Weights of a small GPT-style language model, trained from scratch on English Wikipedia: untied embeddings.
Each number is 128 + 32 x the weight over its row's rms, rounded and kept within 0 to 255. Layers, rows and columns count from 0. Numbers have three digits each. The size before them is the row's rms in percent of the matrix's.

# up: layer 9 MLP up, 2048x768, rms 0.0821, rows 365-399, columns 128-255
# down: layer 9 MLP down (transposed), 2048x768, rms 0.0472, rows 365-399, columns 128-255
# gate: layer 9 MLP gate, 2048x768, rms 0.0761, rows 366-400, columns 128-255
up365 101:195200097139154222107084130132157095110162155192144131115117111199128157132116070120154134084155187115157127108155062118137111138125122097165133134133145155070071136141123148145124114145070053123090163121120111093105114097134059104153190148062139091114137084152124145158049079101164114163145143178092180187120084103078108074169119147098116081146127122143138152066157089203129141130125
down365 116:125129140068119141189131133133090120148165110151179147118159070139126158140165142082169116106102131163140152162110185116117146166128174137105160098141103151151153168105128105051146163122170120128114145150121131175143132198096144149118091115159125110151119110153124164109123160128131168111143096094110183099143136113086124141152122145061108094156115129085132087100115144112123179126123
gate366 103:120133131103128203141136108131130134114088083140122138161168133134143118107081126106173142152146118095143071117122142084069102169090099125141115136183119131183151138046080095165108127126146147082146105069113130087184156113177151101121152125186102103154107163100109142116118183101146108200013125149087098079057109185133163104103102210135105132184128140126171153155154125123148121125141
up366 103:113105156159160142128143186151080062144154102096079086101128114128108172118148148219160150112158086098173091134067084111167097177120108124139133148104127154107125075139126191114119152153094197194081098133169100143112143172131113111079141150123154118115105132153137168143192103126164108131123136160156147092116108149045116158146102126110146121129155196114134115183077102117141170158083
down366 104:044137116088114171123100158099104100098130224150108069209119134106098142101090150144112114138088140095171116128084114082174152133125121103140123084117097141088116134059123120134122106196117172169060116155130094106070139129123134066137112145136102111117144139138096123151093114107117159132154076129088056126102144072068106124142126164108087095108088174128116114133170111124166118112077
gate367 101:124180138078172102086153118093142115118088105078155070161116137139173147108136090092114112113143141123109097152140117146126104123118160159076121113102118147134130117159142116174153100103111110073080136066160113110101149122142104205174117144166093084125128140057127157118112126091151124031134093128091092136129162118119132111087107144107076125104204183124117155170146142101082137148102
up367 105:152122147089136100079121133103122089099048154120117096111144178123119162108114135118116117144098118121129162163151124137151158155166145098104101167126154138059149136162169089136139157113110151113115129165231155136102138162111134097145148056101057114157095092172073162170107165136102087069207128167141111143126190137139132154113064158133153124149162138139157118144145117109149049125178
down367 100:087081130069143162114141130135196062197186150129152122136105137094127161096073138190097150133121102075096134137101133053149182166080142103090096136090138097072131112154177103139069109102115210115178157178157133215157122122156150184127151128135118054129193171102159144201113088085133061175140161128149139166120170074212156164143112106131081087125116070134175167084142149151141101121182
gate368 103:114065124132139155165096118111087103081095148150195106120198127156120119107132135105063138130082090102093078098138148100174169225157050113160068089148132195170121094110161137114147141121141093121132176150153144120112126149151196132150122151119116158100130114126117150155117184057089139100095150132129197122124115103157115165066146142211172106105151127110148173146179142128142094127096
up368 109:115113116078137100085187133103100108152071105159146123137103105126103130145159126157141092161147099122124155131155165116148094148080134068089131123130116145110187176165144119136182090128159143096099122081108147087143161145101105145088134149139144092204131147080187160127139192146079079131192176142202155132142137156126138155081158136147113077097173079148146128050078189130097112164117
down368 098:085126092136145171082157174120109096149137117121159137101105135099125169137143142076081085140160127155141166085138102096114126114152086109113122104109096116154080128185154126129144135141082131090095141157094142168088149100110138151142057169106170099154120128113114142162156152077098073113154054164191131128090198111110149141107133125175150123134078123136171120122130162087080101064166
gate369 096:109120132131100160133116125098170123150115083137099132094092141108133149136102112068102131129134083140170156112119166152155202178128154134107171135111171151137115080136094143175104146162136071112120129148103104137109108093093117085148121156049127111108137081121119146153134110158174170144160144109161114164167144139114131113106134153160179090171100149160167103139153130047155133156177
up369 092:127089129096060135099146150136193162144151096115129101102127125140169141184079094128187077068123076094109081116121121132129141116109139134117088192096161080163108114100133127138090113138142133088132101145128104087134189154124111121150103115095173131144139074088112167104121131066116189106163115106114102141151058142119080064145113132161138149050153181129098173155142167094147177173148
down369 092:142133133155163146064137072121082121100138130165123096125132093164155178102167147156081137126138134107179084114100160078107143100143141154144095110107116107082159101124122137145112109116164143112111159093146129100130115101110151100069118161183105156102091076173065160181130111173148139115173121141101124121132060110109109134082105170070102151165124158145164109146073119150095160191122
gate370 093:140088109107099076105120139111113079088104132202083118173095175127157136095123073126135141140080129153118106134187121152086156174126111081148176204130126095120147150090112123188144091104160138147116163168118131160149139104186120164088108164160101103136158113127148194150144151167096097165131129125095121119098159112132105111126098163106113119129135132111105118129100116146116138181188
up370 099:136129131111126116084140164157141171187174078138087105150165104154115183149131103136170127131154130132119121122153105078073183127163100159119139181068114146200210124114097193110124152130171158143124083137126132126112143171093072121131107131147135043139111134124162116119125120149118114165199107138109088063146110082153145027161131118132138109162089160147117153151154156148149130169085
down370 099:135130084103145106119167079154112141094102096043112148113136082087136098145081147127154110087213127151134080093123116126160140125167190144113115201111118169155129150148127137162086144123150165112137098108077194108101080112130134131071105155128129111153152104117164127135181151108153127095094112146134145161075178119093113119103185095168110179125099115095154121141075122193107165100139
gate371 097:116170108141128193151163064136090134201195085111132129070143144191134082148138091129101092123125110136111155136118086106123152147149072156130122136107129120112165153094153124142076141085120124211134134147105178152138095199116100199130095128066074122098131062104069077117167150095098163136135099102158134169098161180127120120138106197055177124128127106101110095087122148190100128126098
up371 096:100077119084102107172095072112084124080144138114115088129153129159085067148063130157114165067153094187147150157204087149145092141166156156133102128099182088170107153082129091091164114150100111117078115118117124151109073103095100141164083154162141149147154123142123105122067113110126170206127137092105062093191130124135215148132162089183126119160108155119216142100113105166033174146170
down371 090:145155107149183097078110194080168026063138155102174143066155132070166189099124139112170157162123113181146057123179138123112145172074121127094178103115093111137154086137178056101166120156131179109088138146104066130073134129184151108155125129218130152091109108181124156126123117111128106120100132223169082140110162096180094135098120133119102100198117049112175114114022114109091129149107
gate372 108:099112088180173170102121107103165132082140108148115128118133109170109092074078055155140152082129109131198186141093083145099120111107130186076144119104127132090070141125169113175133107146119110139128154084142180124093155134096066096106161057170155099135162136174188111101100118107110088141130109152077135104124082107111081127107208116158176111156070132193170148126116156160115116098153
up372 110:168165147140103131141082103106128107185146128145167114145053173116121132159103144150149151131105112095150127204079109108149109086114107167132166122178121123151159106129185138105095141039100114113127148104101118147162156169163191116118124128111140174161135194143144143178125159188053219073124120128170139174110140128062146151116044132106107106171121118160109083153066122110106162117096
down372 103:178119137168067173131138197100066113118165078116121149146114091087042177155147131120084186129122133093085103156109151165098125102063128156143146130153085207160125107108144137122183067202119172139131151075115151117185154124109145126107116162163157137133124176090131086109130065152161127129126080105098134089125145081129077129101090083145158126141114080130013116149132181138155147120089
gate373 104:116150126123112134106183115143161126122060141130133175130129109203087151109132087162162139146143122123185099137158173120179120114141150124111124095159153123138152046103060138107157164096197117132099106123049135089125123150148090171106103101116055155116150107141127149108080151136098197094121138116154142118130073177182154110137184190185111140087130092159148116108129147117122092131143
up373 106:160157101150167140112127085117147176102182130115120141152146210125161112154088140167145128102104158123127118085121174132118119149097087132122098201100168093108131152115152133157103147153108135065178170143168106177110170094185147092152162056156104121202124155141133149202162144041131161123125124083158153099152128127147124171130117152130124114092130088161045148170113071131061131099153
down373 104:105124069141191161128092140165115132105172073167105122137162184109096145101189082192188122199115132103130031074146148141149138132133135093156120146112097075149129131119106142161167152175125190064183113141152144115095161117102160119149124169105150150126068158144106116097161144128107124149116131158103121172166170176121099176146140172180116185070143138147090154084071139122097170110161
gate374 096:113120162082182117131112102156180110046080142083116151117143125120131129182121126159100144203072126140150174145163085133118185130124183067106137154059098132166128078132122142161145132121141088102116141112126163086144194125101164137112093133126055146066122065129170152139111127146093152159146135134140096139123191110136191151081140094124137073103088106117117110136130142071099118159069
up374 092:100178075136141105153144065109151125132174133144129063116143111113081139094061126138133141147068082150088209088110075086123118168078068131147174129145145144083118157111172158139072131099102049102092172127163091150153115175171116138128135108145104126074112180156171108153105078123139104103163110158180064134150121133123119130137126146098135133183147171140138168140111139146088179106139
down374 103:118168190127140095096140107069107133108206144173076143185125123131113135139192152104074074184120094113182088113174130111148162041149127098098094045072139143096147128151099173172082120133132106111170102089116154106093159158168183151057140178155100151109055112218203148113069136122143142122138106100124158148165113114057172182126143157112166160172158129114080137138159133057110186142094
gate375 101:061107120117117118136137092164111083150102153091125127072046128158117123146075098183080137150082153133117119161057135121111143124158075132114131185160150099193182124160146144100124107077149129117139134202101102127107123065106111134168111058132109098156168162124094106187101125063076136101160085150120128114139134147117106098067130134174079146130139153139117113147148189090118089168151
up375 106:106125172110170113086157101168147123138094097106100110131143106139135099153156058157128149160120158076087073142105155093189147128220091172146119118136141139111117107138108130089169079156228088122180143185111101141113069120132138108146141090164177108146139133142123145144172123182097111150102168101110159116090079171112118127139078168206116143095134146152145119067141168129040172170155
down375 118:098168104117138157097139148108101112173078147118101160086111113122086130110122116127113126102172137098088118135086123119120150093178080137091136148129136114166118138142080123141151101143170120084160139154094205108168135161129123133072128084156053102091151215150065111119126162180097135131058113181129107140145034137149083101124141075133106144191161161128127083144089116142140102121146
gate376 098:137095141134172124088106137119142108182110146095134126076096115103156151171112124166141204099143148193161106135128111129124122146121160106075141062127148135124111161121153102174125156119132135072172152149072091153143114112104136185131126123113172101076081127063152114134079162179163135139156117125146107157092118145166076133148131111183141123099104076115144173127102198135106107125142
up376 100:157156133137109118135068101192137137093175097132195100126128109132117149092124118114087150122164166170139120109121182095127162138189100079200129123124061138091148141086166082115101152104139138120138150116120096146130135148154080140157154113088081150143166142145152104191071132135161123104064076131121119189106115160175118098078096125150122101124169149131130076141094168164204163050120
down376 097:091179149128113145153202131158099150145233182113183127142108158153089114104141088160127156130105062156147150137177109048153184048106123128139077147150118074068149158137094133165086085156131147128092142097149165149177176106144142115180144145157106164094102148181126129123091133144129136092124081092142119137111125117086121108198134111111083116181130127137135187131136118159148138141144
gate377 102:163085114126071162107112098169136202156146137093152131167107087152211104097161133127098185114115192060097138063154088129110116083118127132142141110171160113100151089113116164131111150119164180079122113177102095158138129137148138074128129122109209186197158087190109167153143115192127127152106095090171100122156139118203106162081151137130122183176099136084122129130169120187126066149107
up377 099:131099126140088175129184103140140080073130199095075134133084176082107152200103099086127120156159046097102057143088165112089125085168122076129143101087156171107083140147132167140128126116123109097113143110134186170139079129099119152114134096137179166098093109155145103197147109117180105074118093180083056101104181153058118169154141146062208130089105147140128096096092175130100216171207
down377 102:114088110193092120092178101144148148152071173070137138125109159116127104198090152132116128097132088164112100127126119090074114166140122141115158102128142112132017165104128139186139100116088131130083103130126149144144120162124097139170153189155101093122080163157119112138156090108208118146169129129120116163083116084117086133119088116070124130091077086115215077178175126112123156122138
gate378 102:091099098090076130129170073171097160076119061111136154119199085099142115134082132154161126148092098142128145137159169121136107107120125133093053157161137164074159136108177123120169136149088146142145193150064148103169148148125172082092088076126120097166150131121077155149112086117131165154131108130141193097177159122156113111144088120153156108099144174115121091102107155082120126142102
up378 102:075155137126153147125223136135149103108136136113116079083116136095183122119123126137083150094108086105098124138123107132114114141112080144157136116108093074108120131111128141108101147072165096142142094148173136098078126117144104084115055160153118153145103202097119178147067097154077147128127090141138137168138134085158174179134103127102083085145108205134140129134129107129154028147129
down378 099:113153111134117164091142068144100186108117125147110122149154129098221082131147113150107142182132144175082081105122152111118120090195135123132158131166103109151117144107092117136092104195140124125189154131101194109107149086125142140100082103148108132137132135111087154094107094168092116134133183126083110151110059122100079148130162133193099094132173154136059157121116176124164106125170
gate379 101:171108155092152099156122137097124125111157128078121163132191136138060136138147119134153117070147103077102138146117111082157153138118150225118098153107081158104155080118107103153049137162116134158071139098159133120098110160152103146144114180195127137163178141124074142115126109155112099085159195079065116116135168113109087146123129115090138222123144190108114081170109151153142105108104
up379 102:086151144129149178168110142085145098120081108111113101145100151151121129161103156080152123143127120125138098137154150133119097118115119144142177151136154108129133137174208117116119055108158136106172159193125114173144200097109111139166152118126152117097111073142109116136112120074166111144179126181099136115076169137111158131119133137150142140119136179118163075101186131107160114120109
down379 094:150137122113185127148138135116092102103128091144112140192130147092136108163149101130181129123149138157099139051120094152145146147154115135042127143086112132136110183069115133160193144107104093142089139154138094080107125094132124109172135150153106207134146108116064129148135154120172124117101149130119176132121085142165052132098158149124107115107127065137148136165110158116124146115167
gate380 095:147165069125105183107148174072152139112138111119106130130118143106144156152122089131081111115160126155133126132178099115162101073140159105074193097132050081124058085129157144086136112158167150147151131146155128126176144203143085140110119161080097138140205072165163118090096099178098154184066156129153092120064105163116153161114131054121116158175085209144103184102144116146124125154129
up380 093:115152082129158175171193140108112116148102127150106135154162141135150110096136053145150121135125104120131190135161155133078093119172115143125117102129065129143074137178113164134177137129154043148107111087119155098141198159146120079112074111071085117098105091119122090104054075191135161155091137131123181083109055146087093146133189130113172072173078181204140128118136129085114113111086
down380 092:148179176153108097144067068100097143103183107123171118100102112138116139048113169183110132058088134141121164137106104121108182121107113095148080122146147088151175176072084190177061150104151137148091116120145100202140149099134106110089176113153119125202063162106082213170163120167114111102094106149110133086141156086133135071085124130127119150116197115197134133131102071137115152094144
gate381 100:093070136084122124132141084167145155116122072119149171204114060154135105095154101098141107114138115103155117093138110135094147124141091134137145115153083072157160170139120117174120148160088143106130159156141142131078144148152183089103125154087074103117138159196145133154103178111163168135099104143115168085143127121145087128147083104176057129159080162198175060099098086141118126112079
up381 102:173145112091164134120095110165182136139141102140087091111093143155137074126137115130131147150151114113097091111079089191101120100097099153152098123156099151114127143125075133149117079112147175087127140061100109128170141084074083079070160105156186144142164133118133088067093121088178135155062155157148097131161159120172141133141150117119151132142093132147074162132121161101162139171099
down381 099:163096125156122176126142107141168124188200122147096090116107057187083085065098137147125160151109117094157097136103130123108142088124155102125156158168102132130114108114103098118094152134145109120191130130122112140134172088120143137108092100131118085075142098133126102126132140176129069080086079162112125108102128122196122135119101123174117139085096140160141165186119138119140075146120
gate382 097:124162189162164137113159087127091104140112158108151125076109098189093134117162181095152137104130157119149177121147064128160169127143168096109101161093111125131148111140156047150109140101136119127174124052134116139122120135134092107131155087110110106150098191141151172154093068148119107122112165153133076115154188112118119155135149176145117106126142078086178078114084103099152147122161
up382 100:087130107115139117115107141132126163169141078129139142144097118115113087099102128127141074130061063123121092147126201138157110114134116148114099090109101089122123165170103120096130153053170162113159093179071173087140138085166150147126129134088120091120127029156130145119119168091115107124091090106198197153098048121170148150094156132119103122098103128139150094102112140134087173138122
down382 108:114059157138157159095130140074167183137124106062073163115113040138128083112127078144125148185058096145127139088100135135139129128187108141088137104178094099148161142121160170117094122150114105153135109151127114109134124137160158197115153113171136164125143032180126111144164156145139109103148149134112175166093127137072131142142126109145097141086065111087044094156178038101114147102163
gate383 104:125132157173059105107113130123099072160121139079128134126060095137145125082144107168211177160115098127117115067137150157190106125105119131150137144095127175150145135140141172134129134154108087121122106119120156128138123146156225146101170100098065083132071139149138199071122187166129100103166124172151103186105082118103164172081135119128138195145138159119126117197090104183118107138135
up383 103:107116086116179137114160101167114104158117108161135134156129109131152094131140131148163123082102106126155136174080158209102100121123085130137091114152158094122141146128163191165157170181164186106140069122115120124176174176109165153125147134217149122134132209123119155140134150177104168152085183095133178200186152103106130142153111148126132117102128131160092114120183124114133138130078
down383 099:177157132094115089112223116167119191170170177108178163105144145160141134101132166164152145093072137101161158084123155098150168062142069153122095098129099118083127164110126112130147093171105092109194150191114131123141120174088066122093130183135122142081181123141154133198150100132152167139119149130170152138127135106100106169187134113165113197062132167159040145138102116115076154135112
gate384 097:168129136091099082119114086135124116106100131103141103132111129108112120089102158092140149091114114089174097102162102164070122086122113135065133101129120081107112123131158124122131096084132148104163122103155150150062100086155149104142163108181134066163118145176169097158143123151062132117120111163151141106095182146136127163127093165121178178109110149084166122127161144171122105157142
up384 100:141150071118133144134148122114067083135183104220148169158129127147123112126105125067155110159156124101093216116113128152104150156107141163099141118112106121099129112133134148118140111173145131083069144114066124149130147121141152158163107106087146056158164135107156085114078131117167216119106187063130177135156179113118099102118202159132103095118173094129105140170186155099081135136172
down384 103:147066148100040134155127106125171167152124128120144131141106161100093174130156112146151151125105141109138054180127157134130098086199147125059157096138097159113124109052137168125168124159096117107138154083125130112103199096155133191076139134183115141098142040111120037129136109124083105165105121135101123117199187144130101105111127153155128123166095128127104098128138153057067104134130
gate385 095:099161117089157109108119122114070111115153094141097182161082118041137132126084155147120176120135117107110098094082074114132114065122145133155127117101179127140158156161144136080019122184095166176166080120172089210128150131160162153163150131149167159179168160176140087131140070142120173119132141128099088092077131101097112095176143153156061133091126133139115106145112135152125131103128
up385 104:151163160157122115039125114156109147163206128102148084157111174112118123114154177099108093193090127097147148063089097150163105148186114100148110125146110123144205127192128134081060125159104148089106143169169073179109096104132105160135097161209143131151182096146127074131111105093131161106085177077130129104152099105120107148155127130173081195154154151137143106139158184148134076150181
down385 122:164146152101095149114123105150128076126096176107118153139055187115169140155116141194101107203054196099107094130150050081133152141129138165141140156099145088098159145139067167134047141153113096152079124138088133180102081185161141101151127144125149155165139087133139113170137109131074146141099160118137142154134056108120174096117079148125114131126107113142103095151118138142147096123177
gate386 101:183109156112167105115128105068117115106072089153136174110067147145073145105107110076042191179102143117083165146092168128118147107121121163184088127167109177100097126082182133175136162125187157193113063147056151122118179104144150109068143101143069172180121075120115111146123164078101076164143169147116157186174097120162077189099100155102133141073180138126085093150202146095124089106129
up386 100:101158107097083103149078120137065139110157174134079156119107128123085151151088139103212131130157100130130181119159153132111122158135149117171126149123165124096094120077157100075098159134066111077065127064161192090129157115177104147108121183154118114141076113200073052084108159099083051109077121122104126090125229157150124128123126100156132139082095121130165118145142122134118111129133
down386 096:155116112137061048113136128083070101188144163121160172170148176112165204132173136108124127183139109157142124108190101064132129126145186104135131105119143167059120148170109111160130098132168083123097138107138169092095143152152143177194132095134122089103149127172082177119097147154115110153151111048135145130140139147114196116140150138136100083140137098121115142128182080145113153098190
gate387 097:143088135141091159097101176113095131135166121110088134111104191150039193197089134131156198105116076140151165155048079173117144112139100146119079120152132159087117132110074140094086093078153139072102109136186105101133121095081144100120077126114104101130101123160100051177106121116112107161111213142142134144139140125117108108100137122200141099116155120144157109139156158136158152124117
up387 097:087152110207173150118191132151148170102172143109154166092098128123149113139176171141051135151121101099153106193153105105114175142210095123095105087099132171143075131206100091135159052119156113099128128079126093123081127087173158177121117169170124125156116118117083152142097158216158133084126147113162161173155119077116112093119140071125104113125142151040144095135122162111161099157097
down387 101:099109110140151089150137189103164057109133079138093163130110122078135171191146119144183142127154139141082083178121072099120178141167143175150059155071075163176133089119105190147127098123106122101110110097143120110143099076127157143122125175112072091108117178143116127164108112120119115103098135128173157134165136138079104088036124148164127144139127133122154196120178123128131145119180
gate388 104:063185125086137128079115152142119081116185166134133108097139127174155187116140074092128153133146119108128152142144147121103137139108101080139144114101117111080153159077136116138118092057138190148132118134107160197092151106191127129119110138111137163177189083142057173139100025137174130078110152134117112143173149129155129100107094086148079083115144126135139120139129136061120165177151
up388 107:139195069131089107097155125117128133071166126110100142158092093074082109118091150113202178135175081122167124144122142103145094076131103130152121148174103101123140148143112142162222075089077228140118073120210106111117156203137126141136125103202110125103150155083111148071125140138111185142058071170153137125140165077158104126080131138062168102148096156179090137125097157051163197126115
down388 105:130156118135107117113174125098114119058137162140186133103178132073139105179064095147144138138176076173122139118088089131159079105158138114084082161122126148092152108132153144086164175042188149159179129151136162105084131137109122136137143152072176197103172192123138143128152126197151156168146111021118065098108148175105144129118131136092112106142153134102125172090105109113128179193175
gate389 097:140102174031083122132131129067126143167101088133161158108158079124151103076093115186170193147118123192085141102120106113110102146145104111168131183069079082129096124165183123147159130094086116100114110155076167169099179203159143118148093068115116125065108185149080140143091136165105164142149116141093109160101156157089093162134087174122126135130109145145166142141097114112135194105059
up389 101:118128173166171188144106167131114133060127145094167019108121139138126150135156128081095100138178176123196080194117152124144107156131140142069160159153168156154066180063133092120120111048149118102174153045105134080160109120124129174148190147144118088083149132189126181114124121165103106147049106160129210158149168085221189108075142083139178115112189107113186142141161160110123091162118
down389 099:062127077187151148128138121126103137108127147101142069160108160139166160152087166091090126116164099143099128132118149152065087137135180111089125130132105150168191147182172158111114130090140148119151096064183106122105151111151157120127165111148121099091139123118125163052095167122078132101103125124139129155156074073148092154122105167139090173165155134136120134144040157137111127091117
gate390 094:189143152078076158123162134161119147148091120119141165104183159105055146140131152145178170115167146125122105078155150170145144108065098114152092126130111104150187140094144128135099171086134150088124095108147119153203079102128081138146139082106142105111118126134162149182104117091114149124124154128146109173073132185197131131147127092126201126134144125199111141066117172127162108131140
up390 092:161094103130124135153113128084109114039154126120096193122145089117095101085100116173171122142180125154148095173108133103145149101176158136089091151202123116127106057147088137121155190133103180119156166109072175155202130116133157160104185109142085200127087137099106106184107111067114147112103110120130139153121121124161117128134155168107168120081129108116139164134151114172171099131125
down390 090:100130132180165157119173156084203194129114020124148094153142078129107141183152137058115182175114084129175150203169142132106127168199176127157093134197087108120159119105105162129131090167146173134105094133171140126127094137129091096153157092102113095178125175143168108105179158128099137062132073089126142108105145143175133157117060143161139112147122155180099107098174161108163124174121
gate391 103:095100141136085135134111069127134149095109102123093157144164128120100171105122124114118142176174117079153079152151145133186163175100119120133130130151117089188076142175133180144090177110156116149141070137107131125136102186105179161145116182195114139117101131183106132135169136113152120119114181141105091139125105163083165151151153202112135153157128095208054114138145099189162161221116
up391 102:097082075175131058063107151104109085101152156142125112138100106117125082101108120092127099149144113117099106127127075163181091095180108061160147132099070221130122156174061134148178151100132137184122113084177132171069091155133142177149141118130103188130152090122094147105200199159117124082103103094106148190118163090123169180112125125172097139121120168102111152173133108122162101139170
down391 092:108060170142178165124127096086036088154176090203123117162123159158154167176128173122127143154118113109117133137165166133138115185132148207108170126094083146168088117189131170087117177114091148168113137136117134098181128108165187134112104151177076116087152126138122135172100158128091125125156119115121102081120101170136069112118114146151112124151118101121153150097111133156082177086089
gate392 097:156113087184200148120140105121130126124120119116140203087117130082121100183059114113068131116144153083095176137143107136097156141130106080073137106125095120139127094103123138154106104175156088075096115121154131139191153082136171124082119152169122148129131115139101157111101140131200141160183084176138134176159132124182170108112169153088164106129130102145103145177188106113118170165155
up392 101:090118110123105162106117090157093129145163101154187097113104144188171092172122077113125110150104082081109073184150099088197137081138154052119100118120093103135157141139132064100115129100099153124113127109137143123157125090127134196166109107093098126057176158152132103075154100122125133164109118103105145112091164116115138115104154151052122174110078086145159175124138104173104139092067
down392 104:073110185094198163119101120081147159104168091116138150068108104148131106168143131099170117219123140165114069118127126110136093101163158136123103093135095089143102122121108077110125151173124154140091104068142096130127052121130102150169111080152127128070140144140128096158171121121140096117098133061118080099121182135160114122132126175111112146146140074090070115130113188164112131110100
gate393 098:067165130113115128117197151098121132141104072152178150148170145120095124125138059120121115132148098215160105125189138158115132111136085139093039130108098154091153122121129172110049153132142115083133141126118113121075121169165176090091022135119158134168170117155146112185077097159141164142121135098185171127096122146155136098090150172165116147125093102159136099128211123075076101156114
up393 097:124202143076123102210159146189114124114118159077150089136095183150149167149158157080098137135108095139151117099133086156108137106143113062148159201136172119153165133078133162099143094110127126190145159147110138174115122086138170161050114138108169115170140134136133116103149125152110142086137188150091140064188147132030137096126114120210148104174112099135130123114134135059114083085070
down393 098:147162160137139115121125032120148075137132154095117127090086169069118108164080149115172152158141138115171145087100174097133102116121150127114160104120138106125094118152149163139137125206130146163058128113168151147092193118138101163085090127151110122106147164140090117131134117113151078130131179163128116122137133131135134166099094067131134085065167093134123148152121130092173116140093
gate394 102:123161135109174129104191138134086076087172155145113130101124147121175129112093069098087095104106147090146131162146113113093107126170139106127124185129126168105165108125105133127115157083158167137132158144103113142114091110094149148123091096103152069131171110130145173134170058092130119064167095132152137158103162153198129101166124148147103133106137120143096116113119124134167144135134
up394 102:125085132115159137152142144125086121120169168118120181173127088146211158125069085102145050110121127121135191056071200145138152097091073128082197161127108121086061154170164226164137174119129096147150124132109099126135158122100119101113172081140115135150145153122135146178154131142166125158126175180112148097184151097177150135112153119097108082159130121195173156108127122143156137056108
down394 096:144148211100111122108126153136080129122127133107136145190187102132120106061111133129103129106144139081112179115102180177131149129148110153095151164121072146159144157104128124141111084142114096162136083116130138126125149138145083168135063138141158142141148095072144177113154186194042167088117123114128131113114120107151066079182147168114170147074147105165137111172116113134145161121116
gate395 088:102109145147152077110110160118172144125167167098142137123118127096122104149133206145136133131066129174119132119112109175103130163138131113124076153114112138133102146132128106163090061183179127119172120134101083130133187155163105152138153127096136175088178160156187074130082078119094111121154113108113094129093145120108067106137096108136088103064133084142092133198111113143200158164130
up395 084:176140130162137109153112094170115161166125106116169059120152152194142081170093121112110144111174114125092152154125128060135074136128159099143049185159083134131109125173131164142120140154124146096167152092158138147119165095145160137097144166127084095138169157144123169130188053162133135064133137098106146115153134110165147156138201123144144158130146158083150113157166133087055162086095
down395 095:099153124111133099135133128124098172140141117145090161091126096096176093139075121143128136126073094182110148131137096139140043099152122108135148073142157079118067144124170120164135129087199158135118160149127125169150125147134182131117123126128148115156124155080172107097130115134100161141087079127100139133149148151165080161098092134175151117086158075095120135171162090168181110070065
gate396 099:112211152141156145146133150149122100128121155088121144113137148178096148130123127189093177180062140055137079162097156126111121127124115137131189093116040091102123088080161120082128141114158100149135079131084103128135155149110118125172102131075100072137205177121147132168095110106072094119108151149150124080116160123084140181136050124180138088133138107142079105091144127089164129134159
up396 103:104164129105155099161107177167105082103120148092163129129149138054104110153115049159092100095124149113144092165136099102115145147094113096159115094083139176137155135131155195091180136142094160096105035119107186111079100120094180090144173137094088086113139089152103123148132156094181155176156198094214118108073143177097156130068145115167094111135164113100102095163140131091119119185144
down396 098:191125118102163148074153143187125111080106137144122110059090112150136104133151160146110129108106124100151075142160113082140136177088181160107075129091131105101177118112119180085174145031117117082075129145083112167061094177085090116079154153106117141123137120093086181108113083120121131161097116042196135084088147149083080081118143095116088185141057058103140115152118137147111045161153
gate397 101:141116168113171157137180167078112095090126115110155115160157169062091162120135136137138115175097184124119133102102150158138146130098094167110085193146131116111076145176117096125160200110121123109072108097099152136141135158134147112064069166131124090143163122142152144123120145141156092180134092120138146088109112091177140102151070128095098187086156130102127087152135122151201137102117
up397 101:127163132065096122154128076113114120084102110126130119092084093134170094179123184178109058166156182158124113113236106121117113162144177133108123150117168105108116144104086145158106126208160122038160140175123182150101159159189135160147154139170087088159119104144155134174107132190125131139109071113063163089126099096199115151132125122190148116092155117133132121111134148130134199193095
down397 096:120149142129084114111115132089172105109102155143125095124089086176154064070167126144138153096134135159131120107109102147102166147198139140155159190094131122124111145116101173114117107189126096166151112126080156151163146180165169067094156132129095135133068092099138125130054115146111146156129161059142127155099088100076214166118173100179102137125112149136144183164157189123099132158107
gate398 103:105101086114105147096118134132101146087174120130140136115128133110134125180122075094186118102097092115156054136135159123162072144162113194106077210117127097121115116129145182143101089162115132157088110214132155186104092166143087120105137105086099102120194138177124116109131150171168125096186098123103180123096106145100119108082119141170117189068152132094132140164114153064151094147114
up398 100:094104078139117153053074123072144168117145120131100094109166095148081100163136136162127122097145111145131129131108114124116173137106132097120117067136091109125079090139088121157160123100121140098130136122125165119073130165108092151141162130179115179062142096143145139133174157172068115121194156127129092115058154100108173147091169101099109231097152197090125127123171101171128154150127
down398 100:141138055096145063090123138113141058124109181079137111100142099117157173097141160150152177123126119193138092150127112135149105152103084127142109151104143135160079181127074143094163181158114151083132149132112117138101132126076051193089122126109086152089092063109167119119172119129140135128133115103137149105144175145110096109172177137116119190093110076079008168168119147141103164123150
gate399 095:093104103147114089136144154093140095138167052144160184136243114121142130157127126088089098138134144103180141124129102152178157110121174170101122132150144170146126123134121147151134169115143116095105160107108127136071163136112180053125159116088103073099134101114144121136130132144152128156132088147112159142052096125060109120091120097166119143128150151141084107112138052089122091090101
up399 097:181104122162093154116158061148139139141118132130107081148100064124105110163145126080117135175099148153121168119136136099060154133121176120112142145131149156127124105140138161128168127179133176138111078217102144107139118130074110128103127103122124145122093032111043131145099174125090153121123113138125113179107118149222052131161128126157095092128129118108182169173157098110108141140160
down399 101:183142142094070101106132033096068066138144084174107140160050086225126101085127072141118122082113153114166108132107156137091164092109067158126113087162143129145134138129097124106156121138096115142203144130127102093128102110099095140082055155054098110163164160156165175105117160191147145122067073124146136170128129096141139121121146145106137119107150188101130174110145138110163160110198
gate400 103:110086129128110158155093119106135095165111084069140187155135147086083083095106113162133189157171161163150089159079079142127135106167117155139115133200114128130117140138196165144125128139138146129120090106100119125111104162157150140157139138126138185056093199140136088106170132169139126091180116112180118162156205126147096104149105139081141162119127138147152144061140184137160116122103